Weights of a small transformer language model: learned positions, normalized queries and keys.
Each number is 128 + 32 x the weight over its row's rms, rounded and kept within 0 to 255. Layers, rows and columns count from 0. Numbers have three digits each. The size before them is the row's rms in percent of the matrix's.

# layer 3 attention value, 64x192, rms 0.16, rows 43-63, columns 64-127
101:125087135079145120179088160119053126173138160105083074133113072129178059091149141096230117128085149132157110139158119183208110159105100120108116106166140152207090155110122106116163142112129169
097:107122150149127092156126096143154146131120110147151163134181080160122156159142122077117131171141034074180132094100137172166146160160100092123087144156124100155135154093145137119128074161160171
104:131049079171174138108151098114088092202061134088139087101087178150153119197132095138155137080163096117107114115142082100150110123139128109054176073133137093160136108152084052102119130118125144
099:166089115102116154115146138144130140114163131110130122102083139116183053135158145194135034159173183127116126103129090145108113114124152080159114169175124120176141135102139152142117121135196102
101:110100090179165127224159125145064117130116123185123154129148139146142101103173137096063144151116147117088072144118110151179133119094163155152144094129118109110163113065107094104149126068189161
098:122127123099181118093127098124108112160120116087120114128141111172188146163137120165088151120121079102077136152083111140101154159128102145140070060172145113179187164151165114121173157135238120
099:155152128089123177128139123154133136153126150180162155181160146141119123103120184149146129183115076107153103089132120102133127175161147103164162159108164148141047120120135151125137075106095136
099:084157126108115077094119156187168078134098096151196132092149175189161158155135148101112123163129077171141147127147107147105162173062147150155191146182178126150106134139107096078092096102169181
101:114181109140142088143132105141132122166108118141141131133194134143140111072074190084108240132107189071122078131145100191123103189134116108133116131149144091091118080184123192128078116129117088
102:125148112110154114114103103188177091135117124130174118100152122141112086147169091118149101137155120162104096127108099076083115119150117091150153151101110164140141172047116095169158139137111085
102:113116154157068141206122082169102135128136120137172148150148157097131058129084115113115080118154124134101145132115197124080121177112138146120085133109216156168146119102139138114052109130135151
091:124148141101115100177185148122124082204111093124139111121150145117114149122123134096146123079100122135188113062142110172125148147131109155181136151085185079126138074155122091113107145085158114
095:133091107111134114091169163067154072190129091142120119147119150089119117110096132114128078133133102064130145151188144188118159154072133150146140170090168046102134108069107156097104134144131153
093:045113129079128126113181136162153147102098111126113120131097100092123200066172139219131125162139093154115087104109144183128098079095127140152148130100168117129115124115157166169142090112082183
098:096177076086162103127079106120205122113097071093085135133133113163163127164112086151112095126138097128089142158083110131171205145142103124143160176148133172128146176078191129181134122150172180
105:078097121111163091152138165151143121149117122109191072108137156110129110109137141146105176167103111182181104168131085163094068143107144095136069138124104085116114166143075141148116157165113153
103:147147112112138108149141082113132107141146103121136136155165140145124153168173143120163141128150145120139077165150118126137084110130159076121181141148145087161168055086078118100145111162145140
097:123139182113199153181196143087148174167111093085062123125185122132113137107172132150121148136118167155140146102110130190123127140153147161078153161162100156165163123163116178159183136132124143
103:204129052087057094127134127093121137168152099109111147145131114124158139138092187104112149168104105104103157175105159124109097103139096151131159132102109125152129138138079138126104085136152124
104:174149124066092161137086128170108114073183173153110106134123126151137148149106051099138157118116121120101143067095121097166155166120132059127058104098167173133100113193126163110131103156103131
104:109160058155097097135161088157117107109188122151165139172071153144143137077081129172163133118166128092147176135127114158175124139089160122123077167175118158173144070122105168115136163136183106
# layer 3 attention output (transposed), 192x192, rms 0.154, rows 43-63,107-127,171-191, columns 64-127
097:155090144136129127053160134135167089157145139066137150090144166120141081169201083099075127101133188109096133095107142104086096116088126114130126133143116133117124115189107130170145126156109147
095:157109165167107174118163107120095099152131114102150132113168100116182098101130120124098113120104079150089141176134139076099148098101137232168149097170084128075102085117092117111143172145127113
109:173090138125142153142112155160104103046143099151104132173103123093158152122136162148165138130144100089057157127134150110077197125145088095124138144170124163196090180056164141122094125136116120
094:064133157124108167097116137121048113115098137095172154156115135118126142112135128093134124139086126151137119139084096100084136100153067177123157105119109117084151130101105093099140139110133149
092:071137131130141189103109103141155114136153084140166126099104099123085154141107081177177064132116104110091124103130118086151151105074170110172134130156105143152091135149111138091191158131137070
096:168093128164122123134083124119167110102127162092102174094177140101130171079074131146156122107136152111114153114180146116122102083106109123171193115139099117181062126107111116124092100128105145
103:173166132164110088103138091123139107150160143165138150137193171143131053175076143157116141126099162185164140112107164087107116086094133071102119137075110140106132151152114127137130107144114126
093:161164155144116103148125076166055174144150161147138179110061089180132124055095158119117130132169212166089154177133122144176107092131145110121146143043081135098134101144124187170081123110125099
101:146144158165085064162101091120144060084127143140100091087126160119118172088153121147154075118158122101144189162154176099095106111124112194135099138150100067120137164113130117118047078137133111
101:179110143097107119088171157110087156109145143072119185146155133149141169140082103131134121112118136097094161027149158113170117120139101093086128186087153146171137112187150195201126131074169163
103:162092097074137160130110220066106126179122139201206110134119143192138059112135170114114145153086148087136189106121129122141091132129127165134149132161069164147140110106104121139116133174186111
089:088129135119127108115093144136131146126101164088119127073142106109120084124086139180096118157106138114074157133121145081122147089114182088104175139205098154042203128169164135119147173120133134
095:077114155096128188159114148150132148081116183149106070151119077089065131115146110174142145102060159095090153148099146096129100117136105168195142101129119204117109091130129178181108149133146116
097:152096078113145131085129076142158122117159086128083132081102148063175134169134101211141104127121129124126081066186140036120175105146138099093166139144125145144107118103110146092147177132122066
103:135131119152133144135168106111105111081140126166167190112148121150127162166086154169124109161097154143131108121170120101150057150095146144123096116106114164135166102142058141091126149128123094
093:165126117136131066139082092078074120136136199126089098095149135148076150136070061099120141045103138100086116074123149131115157140107142151139155086138124179152090124132147137172118128122163160
089:145162142173092151187139162145118103061132098128141097163121126117168116116147155103138123123087105158180132108135102097119167176097103212162126117116140125174077211105138164145142111118104125
095:136153069111131115118173111145104143153118130127143114114110135141161089085148118124074103125150073144098100168159122150166109110094116121121126108086144159106079096121111099059092116067079129
106:142156124170181150142125130169116141145149152115137130084098150186113082111154083156084140116132122124137121094111083121128134190083111134116147154173140068180133127104179093092096118111110122
100:149028145181123134031185114084112082119101133118134154151077153119157102134096143137169136163118148132128159141120115113102145120135127135087131152166152142145109137138098057171095140168107118
107:126111135075159140129116181114126124133113095182146134161167144100157136134154121139151147177071094119103129150125107156106140123160095101146100097104078142129080153154091068150160089085128079
111:114191139135120104128132120142160130086075124135170136119107059133114151192137107186136155141187089155141114140081144102067161117137075172180120116187092105095127140119112173141160128147107124
091:160133134094084069179129112125145147090106109095084090111141099106119162136168122115145156143099208143176155100137116129117080141065111116123069133076141119065087121144157170119118153074162149
097:118205151097152081071120153142123107159124143142121109161172122080120091116190112155143145136119117078142150126137114082152096167140105160122123152135110146095128060148124084109164151085154099
104:232149155165121152136146118144141096122168084125079124175150131157142174113164132109114158105107115181166106106138108147138136132097141173141071100148103133174103114100102135121123173144108182
112:179129149111108097081149131123121137139112109066144107136079115119079145140166158050088097097137184093085166089110134139080158132140110163059133139075092130144119120124159106203101094148146124
107:142164077197085103080139124133139133144138120141090120155158182134124090157167131080078165075149108146159107168133078089198072155142141112084176065131143184057193094162111158111087087104111116
092:106099095115142138160114141099079077140160108107130171091130079105084164127170091065110164062185148099058169134130115162139148145121115149094176157134133147112171126105098108136133162115103102
101:026135113087130149094112159048124066119168135100151139127133126117109176129115089092124126137116165136117136151135117158097116194132125112102060135128122139098140132104116144117156112132141168
104:118084119149159103139108150121089169159075145066171149101095100107128058185108123152152129135141095155066113143070097122107114122119125049169159146176117154140142172089154065123144156155115114
097:220113115151094114146096120145157172136127101195166134159064149119110099078144182108047119128133150138124135141163131140112191163121118182133084143081134103108174112169136182130106113129110103
094:055148035110116120105165134135130119137131109090114107139156200099105158134094131143069096130077132165134124119125141144156125167136136048199127125086155101084119127119117135133108155118146126
096:109109068078129111109089092112113145093146106126140121139073134182191079099126125093108119150085137135064129155145081112127137153137111131138103142105104179188167094194121086138143092128090099
095:184076125167145038129145072133136118104150189113141144130143098142092132095073144139120120200126133130056137123156066135151186107115111133101101162170106128127084138188135093132136136083144143
096:137117141193094088091082117128134157129076157165171104132196130151077162151136090075103134103187133132093141119113124149123142210170080063128126080182140089072165108139096104181094145096101135
100:167103131142151185119115169146062097160133129116101078082134114074168118130127127153201147123076134165167088124140139154127142182127076132136160162122149105162119133125144094215122125147065127
096:061097114135086109131095167168150152127034116101110142160078117165155108065164116165110097180157104146082128179138153164163130108159111164084068155132142173088144120101164049152115126101097144
106:118121105122116169125101172142065169122096158073136154122138134124080184095154146162130129124175127110044143149118135093071125104073094163149094163197054150192144089151140104118118145116154181
094:109124107090134119128120122127089158127164113092103110147128125159179142120144125090129112069084182123125145156141107074161149164128115089141094099166179102140120091129060070136119133168142152
096:163116170072175115128134116189126120126088151139165085075090162125180175165129115106126156104138135151094097113112079116127082147136156162180059125114095112107146121116144165166185126112165133
103:112146139065123128163071122134124164160162113091102154146142178134146176131133112159178096153134150159140112144101105141094129146162160104131156112116126050139145112149106107080153175139151235
090:076144098094139207096086124055129124144153118092139102108174194133139124115120166116072110163098133148154107122045111095125092131108109119115128100179210094145139117126156137079110164117100177
109:076114103132178062161113110109108106139132150118130130105116112126144134100095129153139155182068147129133127109207136124192106095136109083082076135157131118110126120093140036100135096095121120
103:075121136153145155060166194117112135129103176108096121112122157120059066108072133133122118103127165135122111199139112192179136095142134111145145128146195148184105164109090112138149134105055121
098:156146194156136134153117141103159214170107142083120134108181135175096076143092154125173154143139086188136072106112119188053126087173111121156102113149136142136114110113103151135132172170148088
106:124114076114166111139124160112136124098112151105125086090100131115155126116118186140218193078182143106114145195111145117160149177143179148136107151108147135140107084233105144113166115112144084
104:158102095114135104181146104041132138121084171172129181073122134158143094109077143107141155138133172182146137160111112145132147101128155127131125139078161162111124113163101086090057172089090153
102:077070091065150137148103063127117122117093164133157135078087101153131161125089127146151092208136144169110091107110134156167150158097179091135104181121130117054144072141122139143160179114112105
101:056088144160112127155149188149149139062124080178158126152128109134148166126183079094149129140102118127123099174075166122179117053140049199135118089153098124141073151113173139203120108081179085
105:143110151152149116108162104117117124129105116131174104185155142141116105198151081170123160100178147105144075059167105086128172060093144193099145118152165099148167147201113067110102086099144121
098:053128127120111180123109119148163160100180137153144146122099133144092123158195108093111090129136118172124073186109105141121122063121181192092122102114156185145115119112095103157121146113094102
109:077137141139163146184117148123157064124097131135083086120129138108162127061138103164175131145102112115090138152117087169137095083135126150153108082153095118135103121134122177123151107131154146
110:129111168142145132160126132153139131135132113129103164125128124103093145133167065120137124125064095129123111131123085114136127105170136091109159161084146128120140154138160159136198111165077133
090:151103066183098103160126129111132080107133128177111179194086182143097205115153152169092118130177096104129136094126144150179110124119158076110180127109106114112079133123120146138133073126145145
099:103121135170100121121091138110102183197089063078167104174165150163133125126165148110123151103180199138149144133126121134082145073095177100112190144106166086177175187069124087119109058115130079
100:061159120099168151112166146122130134137141128158159171139097119136149087166122163087114154132073084089132145135072128102131140071083117221173126119162084154169127125134116097052138066128146143
111:140161167129089077124136191085144162126123151130175072152081175124115153085164113136117137070156161149127142173105101153161115112154102196136092111128146160135088105174162090107114141089120152
099:141138167113148190102135114137128147088159130124172105159154072094155131130210173112121111110180130107118157107141074124110169144144135115153161097137105101180133105158136121097070137115152159
108:128104128074152158124169121105094156140138152144094094125115089106173088143124104140117138129040160199156116132161096170159122123113105073130161145148130094157104086140130099147152151089108177
098:138176131133165121163148167143139106145116171126135090131122133081062163188084128164163158159144120112113110123112113129114118089154158202120113113100126146132070151102077120140107177149153145
103:121137143177080136130143148092160176133078088143146143194112157127070066129176149097154080143097175117122133060128122127126125058136137146106203172135182171173121159100111087135106163139052125
092:111171138095102123145126100160128086156135154160111053114070175124138073096171187126086115128070166123116086141121126205129117092092102162190076102137116161144153147125178172091125072119102067
103:152139187161097081140146109138134109130167124154115134117104104110139111099147075131156079065083140103069168131194144118107146148129117153161167107092173096181158180150144191100146112145132105
# layer 3 MLP gate, 512x192, rms 0.22, rows 0-43, columns 64-127
107:185125131123135152182118144129104129161163139127098173161102167111139151121137074148126112124152092089130160157105151106156133129124165086091145098096103141158072139137108096153140106080155107
107:164087135092107152090124139101149179100173075088149142115155161128186166116155144131121150141103099135098125098098115163134178064129092098117154091175062119122084122146102159163117127136139170
098:135178083064184139139142178097105090089151164121110153169149077193099178093184099154129109151130105081069116109085157120091126101149118129114156143126160162107181092156079082111163059050134091
107:089131099082116126125095045167121087156201149109105133166143114107139132154089114152111106119115060093139141177111117105114134136116137129145056061118107099085101129127140172127120114147144131
080:108109068130121139057111126217101156117121139147114154150144135165116178094134104063089105178177147115117120116107171081138158180147128117137106113147107121098143125089111182136104165120179125
112:129101147122128083071132063128153120103086119122100155117097170109132131073156131119073123128079194142079094069126137127089155181161085093129131135158158109179135158121123086147144094124216148
101:100117129146148130070173177152090094071112164123083199103130113172161138115107156175085160150120075118172203116067111112143121127123152162139096138124142103089148139079084125082061159137181113
107:085166104113184079106116127143092067076136077111110130111116118098101188133088170187171105208174115129079150081143109141112172132138124132177117133083097089119145125152140090123155111165103109
113:142097086172068148070115146130159130115137121114122159153141122140151171052118117122162113085098119114166104165158105089122132109167111150106123106130159169162042130139118134183155100086127114
098:094141170128152134024169169140084145167106167148150084142162104131086095097122108131129138115117164115127134100112095092124120145173124112096168148101115137115155107141101126132067141155116089
112:147117122135147135107146098084187133155087123090128079131111154059175178109156128124091120085154138095117101175195073144146183175124130124146127136145130136154171127135054151156148121140135111
072:171149135071128079101110100125117119128171144119154128142144134129200201096133174105179100097187116133192104115174075105068116128161099119090068037169114081170153132133083187113142110078140133
056:130120090116147126097133137072124144099128124170151124141194147102149134107061153116124149063104135121066093133078152079146107170133088115136136180089120130160112196117098111119125138185130080
107:124199128120115090110132066093185160132113107108124132114093103164117129126120060074129130134164112117128141127141110062098089139105104103092103089129136092130146110096104105116124170056132105
108:118168110094124086074160168161130120134152134134101158185139060115118163122190096089112078148173108112035077169173181141130100127124118115115091136136129143145088165078124091185140084105174127
107:136125167151087065120168109144122105095111131137112203144140169089132174173146187127125165128184197148134139130140115114156119187101111112196107104108109073090130156131094114188142129157114152
109:163115120110106139167121113124139150146136098099176097187158052161101119137168106141087110148139098137146105111158082119148154128079120126124191089149203127133127186122128089155096130111051127
091:154158181144115140204120143099115122145103103138124123130135129109113094140100117101133088130115181160148145145084101151146163126174206161159090170168079137097146147049126162144134116182105070
104:166102094164197127127131099122098111132152149101175098095156139155177095134104153098107155193065124148204169136167085125125162170107189138136171152121115124112141090119154092180122125058082143
096:057096178145145138114108089129112146138171131143142126173198185091116143146128106123166078157127177208144137137150072135146166116113175100158187148120091156112104134192139142144119136162151159
106:110119148115119105123116125123115182166101129103146112096143093036080181089164121106153113153132129109049096115161144091185153058090104111186147136128139066136178134127142059110166133110181114
108:099120152091135097170071147134089142160108121164152079136117176139090085109146133107129137107165156115140112141151038111196162080044105135188142132128112153078157158146142176159117167134054084
116:123120086081156127137091099133124099145100094178201111156103169122129192126164123122084166128107135119039166119104116039152129193061126183144147144107095111096162118148145116107148088148149105
112:074086091090138099170138125088166095076177151132158119127098115148111154148107106115121107122146106106096141089147084157120165067104112116114142154149106152159124121152113119108094123080133143
102:204077158145131158136121218140162132132135104203133135135138109115156159113160098108045138138113121126128123092214164134100129092106178085097095081159096086172137139124088101161145072120160132
101:145111153107180121156120078163133167099120149137126100140166090128097133118113190145106122107161095079071147112135081145122104137145151148203174134077175170090144148129139131066123123163064127
101:096078169072166140147107086117145127131118125109136107101126157091155116155140087110096125157156124051133054130110092090064106150060180113148134139133073147113161116099117110103165109109132162
108:100139174115154108120145092114168154165148125059125170140109143140149115102098106118131152146144120120084126074109108082097166134115128117154098139215117086186110175169126191132191097100150186
066:104067122131159090151164130141090141138170155150110147136144130162120153092118104124094201137192201136087153162084137148123119167121090098125123090134135051081165129099076145130121112073147096
108:129123125102112133128118124161119134161091154158132098101201117112144156111049157129151144062156139103098135126114106175127098106137136158171088126113117139128136140131070094141115097130093146
105:161154159181127135124081152067151120155134182139113093153123141087137128120111121117078173158164119129102152081156086057129145153181138121176200090122137069137164128154115109176133111113087115
095:130192108130142129107125111129051140086081142194136136101127123152170058087072144160146110138131124138135115025113034126135125091130103121118112063149082122067119133081126137133130126082106079
092:104144112149099131146203098123115095169126135131102144083143160140070148102097144141074047076139103091139157083130127156115115171132169139127139140107150078165129120149108138096075157124143099
089:133106150154178117191119085120140083128174184100083090102122075110131145092142145119160143166141153087167163118127080152151156124150131113146132116113117106139051105082161129117128155181146141
104:145126084072142097061161111097140096156101122132170145144114142139145134147133123132099134112179182121116116066087138084166150145148099112072129137161138092141102081128092133175121089134216107
115:104118097114139177133183072070154151163089111111159077108085072091156142092139142092162093157152103080126099154147144178089148090101099112091066147131128147207100123140113169154150185115137159
115:137091059054168157099129158104101114136189169124148124123120114109152060090142136155118070170141118105186191095067137151107179124111165096128105123108150165167147187109131117125092182126060126
106:108077061106125112081097099145076090130122110150154144045154143102206152131112101135139133203129171163135134109131116095139097141097110087152087164131116143090088146091167131123155113122075107
101:158094123162093155085143063157122147125133183094095184115129127104128150122143134139185160074125135120153134149147215147145124145141130152177150147108142172135127146072092146102143126078144115
092:072077145157180099043149133170116157146117178125111147166150123184096121109128098138080099094048120134108176066104132157155098109064155122116215136116131140090184117128083105151110068142118121
107:141116107177195096127145133151150130123084120179155151167151155180094172123102140121118139133138117113134132088117103125085132121107094097120178161112078165129170104147052089139174119121181136
107:133144138135051162113109096165139201158091175150157133114129102109118115146149115141085128147126128109163095109178139118159099061157128090110149137102121149186140136091108161078101168177121133
120:110125118083176116094167171103153098144141163168106111133104196105173183097108164148125094131146109137112117108172101065119165086133100176095125121127084143132083096139041170131159114066141124
095:129149098164207127119045070167088107136179209133098181129142144148110152121101113136136107146098172123122057158122158134106202163151123101129105137160106116142138160142080081126135144165155103
# layer 3 MLP up, 512x192, rms 0.207, rows 0-42, columns 64-127
109:099108197125118143121107165112137131139128136118138157158114099122074076123157116136137092129092184121171092100154108178122169139134137156177096179123133159129145168136092149166162095141113171
092:129149161127113055120141089164149070149133163108077157111077104151114135135085107148160103122120146104176100085123115117114116173092209163140108148097140162130151095102155124115162139104107102
114:113164120132114109134180051173163075117123124177109144117152171077119203138110116138132114133079121088114122155176200076122136139151122140098157147121160114171114130146138091196117082131196164
126:106136135145080183112122095131099128113172123159138134103080161137111150143101157126166104100141063123126112131143163099082125131140077142169078087104104176161111109124182134123079106143173152
074:098121128135127132211185149099093090133089084117136098119144138161137108101113158162151120118134112161114107171106132123125108101086103087154101132108135120163094099127152095122153170113111173
107:121118165073083132109164071104100116121168145116148130133153168130099064143122104137151162084067195104144127167074129093136101104135058110091114113096130174127160087111146117120151113116112085
088:088158167128129129180111135104208148165129138136135073102140113105051103082151075095105158104122104100088030130165180178222090082133111088110091142100088160120127093160162119103197114182084112
093:143150130125126108112131119113136183158089151144098096094116139126121167103089147137195128182207075131140156060126186099148140109182105099182113072127105122068085107108198181103155075156146121
114:137133146076174122094190190087178147188169120102178117152124145130119123171100162158102086178112136175110137084164087178079141147064171129079136112196137111130126148203131115097123125110088170
090:130147104154096092134176067099121086076162131128051069147087120114129155158144093069173162162179042135074191137143154138183144096122122143135120129117159116157134134126180103102119143060114109
106:101168096086158110149066143151132107088178140115126140136138141142148129137113083172161189135122134087115089151186101114137099121123104095085146107081105167121140171151120050084174125152128050
064:127100109100145143168107172182116092170113159198109145103148132157104083154142125101146190114036127140129152192132181151147018123118151119131152073090150152101114118124104064171103170185127134
058:175135178162103152139143055142163089127154117136094178126088126182143153165112103125122127180133161118111110192152126156093133084142076184169076099163162072092115113132157153099122119087116119
108:122113151080052168139150145124125132120137135145103083195174215070155193147092118106100147126146146189165103133138132124054155151155177121153086108133115140108104117154092149139170165171154085
101:142084120184134116128120159140127153082161154134138118122089128073157114085093175136116117119139143116118080144132119105152101152096129131066140144046145058152104079176173166183170120092129195
108:069138137141120096107124129114110137093102134047128176164149070085141141174078117120186072105154099103120143134086063113121088163112118100115133144161131067095138111141134128123142157113071115
112:100133126132114138113070147121113138150153118132022104094157160097150106088158185143169133183083153143132101109108083111067184057139115154121102112092166118126141136118120150141101126174145125
093:116133141127095176107183161156135173141190201093127139149136089164089127114135136115163149115150097127141122126120166175102112148088110104118177088094180160194102090063124137178096135210136163
094:080129131105177149081152167151117137084148129079111151142074131114212139119126103098134162113082084095073169118144105108132109140170177136162086086109090150103089157169098125149119132172152130
095:106086091116161119113135163140152076188101134091185125114159113180144120110135088100056114119043160140122152123075166111083177135090123153126140115115157114148158118166132151105127071128162173
101:069113109097079167166143130146155119119151093092118097140115133145131098115176117170141126073121139121094125077147126065132064124175136162098162111137111139157046083163138151192182089125143113
107:123176175125145158107131111161141136154119094143110174155097146134134133104132085052125103124145191112110117093121151129087123127120111130051056158127138141133103106133150174131196089107068144
120:101081146160135100119125113124130082147160188107152127122140045144146133147109159166112147196093068120141120105098163182085122132172147092090074100150159094122102107131164118091092137061129110
122:112126125147146130116124120116108146140148114109169084116103131146090124100158202037154142113148138139167129098128122132093136128111050104088156090201094102106099118169133148138138150104135147
095:105137113111161154171102063053144051176156126113139122079120112068160126096102130154145170058159121077148121165082108154108150182166100091154077142092142163137168137129164093119137121152150103
124:131116119098124163112151096166147091084183064150098132177197143120125159156204130114074100110077172131102135135103099108132122110131139116144170162133125114163102114113150127099157114154094078
100:103110141104184158182162128101124138083138107150113121113124114146105140143139154165119134122100206109147165141125098209079060058119167167154122123152059166163157081129115128148143119108127194
097:110171163130128079154094109144103125154110106169135161123122100146124087157166098096122120119067142165135097130150152197092121080123107149144131109093137162106164108094128101117110060107108093
071:141121114104141116107188091144101101158138138088109120108166106136133138085103145110080216156176167158089158058096149107137146167134146090149126143152177078095109095131093144146086112067155124
099:144125131160108138149099123133094094154172111048177109159139084134077072128183084116133076138116109079155082148117137119172098125104076134075125150121179094157119090121162142111138145143143100
110:111137157122122223089128106142085107095196174141106153113104111134122072118084114118121153128183134100092159148067105184137104108208140127107150063136127093161141142189121131125091103161099081
089:156171161134091111153156151185136104138169139130072129101187116084098151184145116075093181112121152172110139150102160134138112172173132112172138132130142144133119152129072057157115163131105148
087:120216149151121176135091126146112127125149078107110130060120127104163106109119107160118071097109130057155187192083094132128101108176157144162108127130102131127090171110119161124159172189067126
093:135092132092137154129158116138173086141155121165146089118125102089144156101142126127125137144062129156161159124159127088052162106120146152106107169125131136121134125111078106088090055109184088
089:129146114134108159100126179119144106093176201133094110181114132150116144108100093076115176168099113155154139165108134126088124149137197131110109113111154117125148137109117125082132146107079182
098:091126190112116110141128146152163088150106158105133123102095172106149175143171100130134162116037150097118173116212100152148159149109142113142111095124131149159141120220145181175120119110159180
090:147155099116099134216143157070124147092133109122106123154123140172149091092135148190141166097114088159124076148120159146156170123168072142209071142119111146073168175081102076135110146195119086
099:095104131137134123070145145147120119091118056195140155121146172167075146122105129155110150162184035158098150128091151101141106134159129177125075155099128156068086123157073113148073166120091081
097:145107166146093204129101161194091141126145114171192101124118092173092050098158166173146129085117133133175179141136147194139129081141114182133135198078137107116147124164091039069114137174083108
115:115112118137113138047137152152095115125090219143143167176116129162148136101088089118092057152129134109100161091139060171123108120066153151143185182165116125138072215170134156125128111074089164
104:114153122122100161106129135098076078158145091155081055186143099104196121165119119126166162072109062140075132082166156078109174099144119138104140099138176132129106090123174187179119114119122126
103:165122082166044170197098113124065136130096119155130149156170160161174112152169067088122128172138104179163148116150121105157116110115102109116122088082106088137140112135092103146098079144112085
119:092138110104048150122167153144180127128112104151097074133143112155116126176117072106119106156115115147124138106090145139116081145151167123125110106111134133061160120122201057183095128201163146
# layer 3 MLP down (transposed), 512x192, rms 0.117, rows 0-42, columns 64-127
108:083122142103116147112105135126107072136147084129178157094103129171119140175065142154123138132143124087126115120156110159150183142156139098109162137141153123169089128113148145191140053112093106
113:151129171071156132107230128150132157091126138148113107140155147186115082173145136150159147137168141137134134097061138073132157114144152157120082103167119126104105166195178083121126098150131151
101:114136172140143084119184129127098080138092184130124179083148109062075181122137168119128080113135127070122135130156152031160078157137128201121133163140097135153145166110072109143107111133144128
127:154214107144121142078129131092121130141161155119132149125144109083123174116124132185129145161122144179104142148173133162103086104168102119154139172063122144175160111107178113132104144109142155
081:164126104091098201129067132103110110164071156143125139113108170115148204138115146132129118156146133187091126180086163129132079124095164126106174129081107114127110110172104163116167111089164114
102:150074151087108131146110095073160138109174139212162103127064081104142055133073147136097132111105126176122135113164120094082132159083115088124094111155165146160169144125157142160128136123148168
095:067094131130098178145152057147122080095108144112070130119149094136163159155072158117073090141059159159093082162133132130158115135139184087122114125111085083058128085096139095137144168100130116
104:140139128161176133099143138167107138107149151114145073116112084184078116130145137118127134144100056173165114146148137178135104073176167178116153107100115092062044105105179212115106115161126148
107:144124187059146131086113216100155155113114142178139126162145091166158168092042149076186132120128119182117152098119087148124214130124139089109124146199150139140141154179141173103091133129173134
108:117135140131178099086118150143084113113132081107093034102107077071117150105113135113101139135149129121114174147127038125191157123129132131157119116140120127162117114116123159137040099100092075
107:106183101112169129104068181102166168168168123094092165137159139123127148177113101088122079134105114136163086121168101175108129137067068156117162120168099106148144105071091138142080105076111056
063:118148084104147161178157100149169139096079117080182134152170131074139103140110078092098132166153123063104088143138094142123090113131100143115135103180138126169074087105126159123109146134150135
063:147140151115153118166140098130142136115166137154104138152131145121157129099055117132173094129147177099159077050109143157134181118070121073190110180090072094109166170110126138145098189135169130
111:140139161133078125140114125144082093111101132142179085117175121111166159129168196153099192112181183058147082090098140184178172065119168145167184137074153075089105070108116112099171079116124082
098:192120133090130062114117127064170099124110172109094117159136100074062179113141178162100101146162149116130069158178139146134155107140146127117126142100158153121119105140097068176129113139138108
106:124178147126109105116125138063117140118113148085110198116167125141110073154167116086165079174102083075127085176114102075137162134057124097128161168163139126118165123122114142102137124170152114
109:106109138091128153133094133103106124159129126085055079118140207111164130125163115117153136124123110163154104172046139143119123115046169144111116174106123113107097135158112103140105143132151113
095:033077147134176103057174127117117106148160093068129077127091128118115169123115118131201147083168064125128133138152122175139083181106141109102115101093094147184130112108094141151075059137207149
093:156099118152092142100107158172082095183071189171125143124129129095126169163141115132122183075147115175167144133140120128131159108111117097099127058122090145062127114172149070107125198128105162
096:163083092082159163122136137150148111126176145150174121125165091172165122183124098197069080092069111119113147109075131075116174101176146154153105087051123108121083144104115133100160107104139161
100:126118126079080147176140143122113178101135119134178122178133115124152141132073100118095162138113150119109158108079129109120167159141105140152125050109148155143083131171125140110212086136109107
106:155124109105149138080084138166181122160113158138130083103170137143107084144180054109146164095155108055127129140106113161126121126056048100128077148139120106132084180118185139085161076125149093
112:060078099147119086108114109126084078130128146114099147142149162119147103108114101141101190090086133153119118030157186100150153154062181104131116231145137166107150160166113116144146130100131105
113:112144128148129150110145132127128131160137142196156160119094117114087101088122149059079122066136121121110124083089131169139148095125121109169153073073147135107099093127166157149185134160137128
100:139086109092113106148103110074101072151118105105103162153131101115143146110085069129127148062110151086126132149102054192148138132169170128161117099096091112131189179122144132200115170101183084
110:128088084196118166161089182125072110131107167132087152069101124095129131140091131133195101162139143157162106088157142138197226138106087106127105109166076101115066142124114060156127158061179155
103:117141157159151090149133137094118117127170104098151098086166119136168090150165157194087159137119136150106138118158118153109163080164128182125163094120062141119176120126136085095101116122108136
098:157112104089168093150134129123125117175145101102080149135147145108106150068109129128069154120114123093158137138139155144112095137135131129068095122117150109173150150078106098124232063110082088
076:143085162133193079126215109119126117163070147106098126183149155140177106152126105108103146105169164117125133102182150099159116138141157076100099128127169116113208067140133153119106110163157167
103:101082144119188097145092120079130118049078094079152135132122106128093174146107107143111151132170182101150117139127114129184111073130136168109081175189101116149145073129089095091171124071101097
107:178167098183183167137117112097150145119171156077101160088109095081072126154160149074069171184140163111092139146116145138167176137238098099140150131130161075161192115200083121098152113116157126
093:107124132130145148039114127123113082144112131108096144114181161115114093186133124087124096154171180127161079128074149089146077152130135150116061157195123114111085110115088103067139204097115131
086:152115105162166184117129103086089153104160099111090163101156086150191150097115129105133143106158092147136179136106141104111126152141148144156116140171099124095121181075125133100111165135101121
090:146104123144140084181173088107115132102153166119122168136136205088162082154137125161145075126137143148096080143125106105051178085087133154085118143104076159075159090114154125109110160129123145
101:194111166071160073131118139162105077096163164130139140193115098166128122138130147126163130123187157131103126080129073139141146131049190079170103089121104084121137128165084106112131099099174070
104:101058131123149136167122149096136134188138171094199103164055144102152139097166122111141127099131139088134166129184139182111137088125127148108073145103099195114077098209102145136130114039152106
115:157107115164057088176150177120076051150068170139132063121113182142114132120112161172150161153125118162098166173139157122145112129135125158127115170117150118104127135161140081159144086190103079
091:138069134112124116041161109101081144156178124143096110093137129175063084118094187089075135084138098181100122148152109088156154118097171140152091115129171126146130110118072142190108074140148080
097:179129148073081140129109160107154162209101118095188109105113173133105137163159118113157142153142173096134149191124139127094093118138151082070127115126102113093103156155111122129126110177117128
104:131136122147181125049131110123179141115126125178142108135144160116174166075135093135116063146157082115088104118167055145128089153076143129106206118133170101144118101129051145138152113146097084
113:183124095074072151085138089105119120124160142124131119178052133117143136101131161115127131169176122135113132154136114129165113121106157144125104131167147110154123120094130143134089117091128110
100:176089152089184143131119070086093149131126114134160130133175173150097072124136153122157097197171140148175128093147144087146110203115101123109171121087190078116121177109131071124169134139071113
109:131157075068082130144175102099068105105182143096199154122133133091106108112176134184166147106144164146080151124153165122083154124103155169082166102077112130140138163120136098111114128100101092